Part of a small language model's weights.
Size: 16 layers, width 320, 2 heads of 64, MLP 1280 squared ReLU, vocabulary 10925, 36.2M parameters.
Training: a variant of Adam for these matrices, 465M tokens, 7712 steps.
Each number is 128 + 32 x the weight over its row's rms, rounded and kept within 0 to 255. Layers, rows and columns count from 0. Numbers have three digits each. The size before them is the row's rms in percent of the matrix's.

# layer 5 MLP down (transposed), 1280x320, rms 0.0745, rows 1269-1279, columns 0-79
102:144121102172171133124068168178117127112154140079144141140132108109155088150167197095122129192123125135050170159107153141132143169099082123111101184122134137077109126155142129187098177141114124133135140122113115115092129131121098147169121135
100:165111120185148179172159121162116143095105130137116128129114120113094179131169114161185122065174113089132092124135177100162132169111136099172127127138151089110130153156128095138128114105129115152091097105115099155101127148091177117120143177
103:137135071103119203122170168145135117131157093126114101177143120102116147146098108127197103151125076140157081092133125115117187129110108149173080171103130114141147137142123027082089108159135162151153136108116144152141177051158127172079130147
043:137057133028094100167123141162101087146157102144238119176131144126166093136143135148161141107166143107166148148142107066141107155122100102118144141148233116133145152119115119147106127144148149097128101152122115154151136113123147138133133106
103:075096109130108091109148156111173101158120135114131150096150086093146167088117182110169192106198097115100153089107124119091091082096172114073134144027107115114108145153085115080108114145168148162138088128120133184124152111158077089140148114
102:082124128182167124121135145149146204107158150091135119061041145136092090149086086141126154135115148108134131161063158104121087155129131202127149143132131135117121094135158134150076122099160135186131179176080160222163149118165177083141139151
105:106220140122143120080103144160134076131136139099146129107086124125148108199142124155151128089131116109120120073148105110095105099157143147102071124086068101158156099157127082118159128153109108137133091125125195097145106120149085076114124166
090:083127124155142162131152138163115150076156178122140097136103152185149175142147146151188100044098105123112161116064071088136097146127126144166117170154124122145091155156075128118159150103093171119069122124133154116106071111091097091097120088
096:116100139083091106178079187093154144070133128066160113153093122169140167153103125121079132158069104114136169121127138119098084168152140141076114138192117180069118085155144132128151148152067095093114092090119104125131099143092062132151139140
104:121153105137149115099143092090112114160125123102180175088195134134143134085081136124131127166145091126212114099123069175125157108127137125130097171136136144151084054076132180122079174101129187061135175135124076192148149138141168070160139167
098:171126086158184135170140157143105216170113111098115153080129119133087110096096078157129125073128102087088130134223074104134170128163112138122127136134129161077122075123176135096121139131144170121093214127061133138088107094126183178107098142
# layer 5 MLP up, 1280x320, rms 0.0799, rows 1270-1279, columns 0-79
099:118113088096120108183126084134134158112123124121080129117160185078116108103063169106147179086133104124086133145153097124102066120143179112150145178117159149124123116155128117195113139176170151150103069127126135136166125119099124141134149162
098:129099100108072114137150145113172210098145086123136100164089124110097211117135166141113159124108078127090110151132163130195084186177169129178149143100146071128159067205122098114073140177129138181145149100063187126141186119182138191108094148
046:129150134070153164115107069087147137107074130141065108089047129110121148102121160168151143143114196143112046091116118110131147091143139129135109162123127104169131112137083144130109130154121169157119103180107103132165174192186101109109116128
110:144089098143124173139084145077182109119102091138157135136100128160090069145180181173151155119134111100132112082123155150136117109203157136160133127080160123095125138167143109102039116169090151204064069137156138128183095144137143119087065136
100:130105131141117119137135150119130156082072124115082052122125121120072094106168110138157168134044162168158114111061186125134144165160193072133152202059085148180123104146077181149124145100126165166148106115114103168218149087162164118121115142
102:099168122077090161135094093128164175128143169098134086168090155135133128112151131101132156120166145111152110111083103122143145169121232150144059115134126144151152105088155125129090159208153148149078130197117134143144186118122113158095018129
094:197105105067134210115155131127131152120115101187062125138164164134084147109124130115133129101134160179095122101122142142147152125165181097128083145125114148148130094070149110140136151113163097230156118135119123133133180207168131121158127145
093:125160097113142196124154033146164147035066168123120130155129098069105122131130135125137099179143150200128116095133190113136110163094090149131114160147127163150110128174095126099154119098048144137150110164156091122183142121098127159163091129
109:142124112090129158141059115063115172084057113165128140086135147077069094153140166138080093085155172148161120111074131116141127105154126116162090136150083140168060099110103188158135150143072143117143126132146096100119104051149143131153124104
095:158092095072168160109149116118098195122176034112154125110096080093149202127173096131066167123119212129134095158141155037116193153190108110192150199150135135110128128181103128128134114081111125130120133097166084160119182108165122160106141173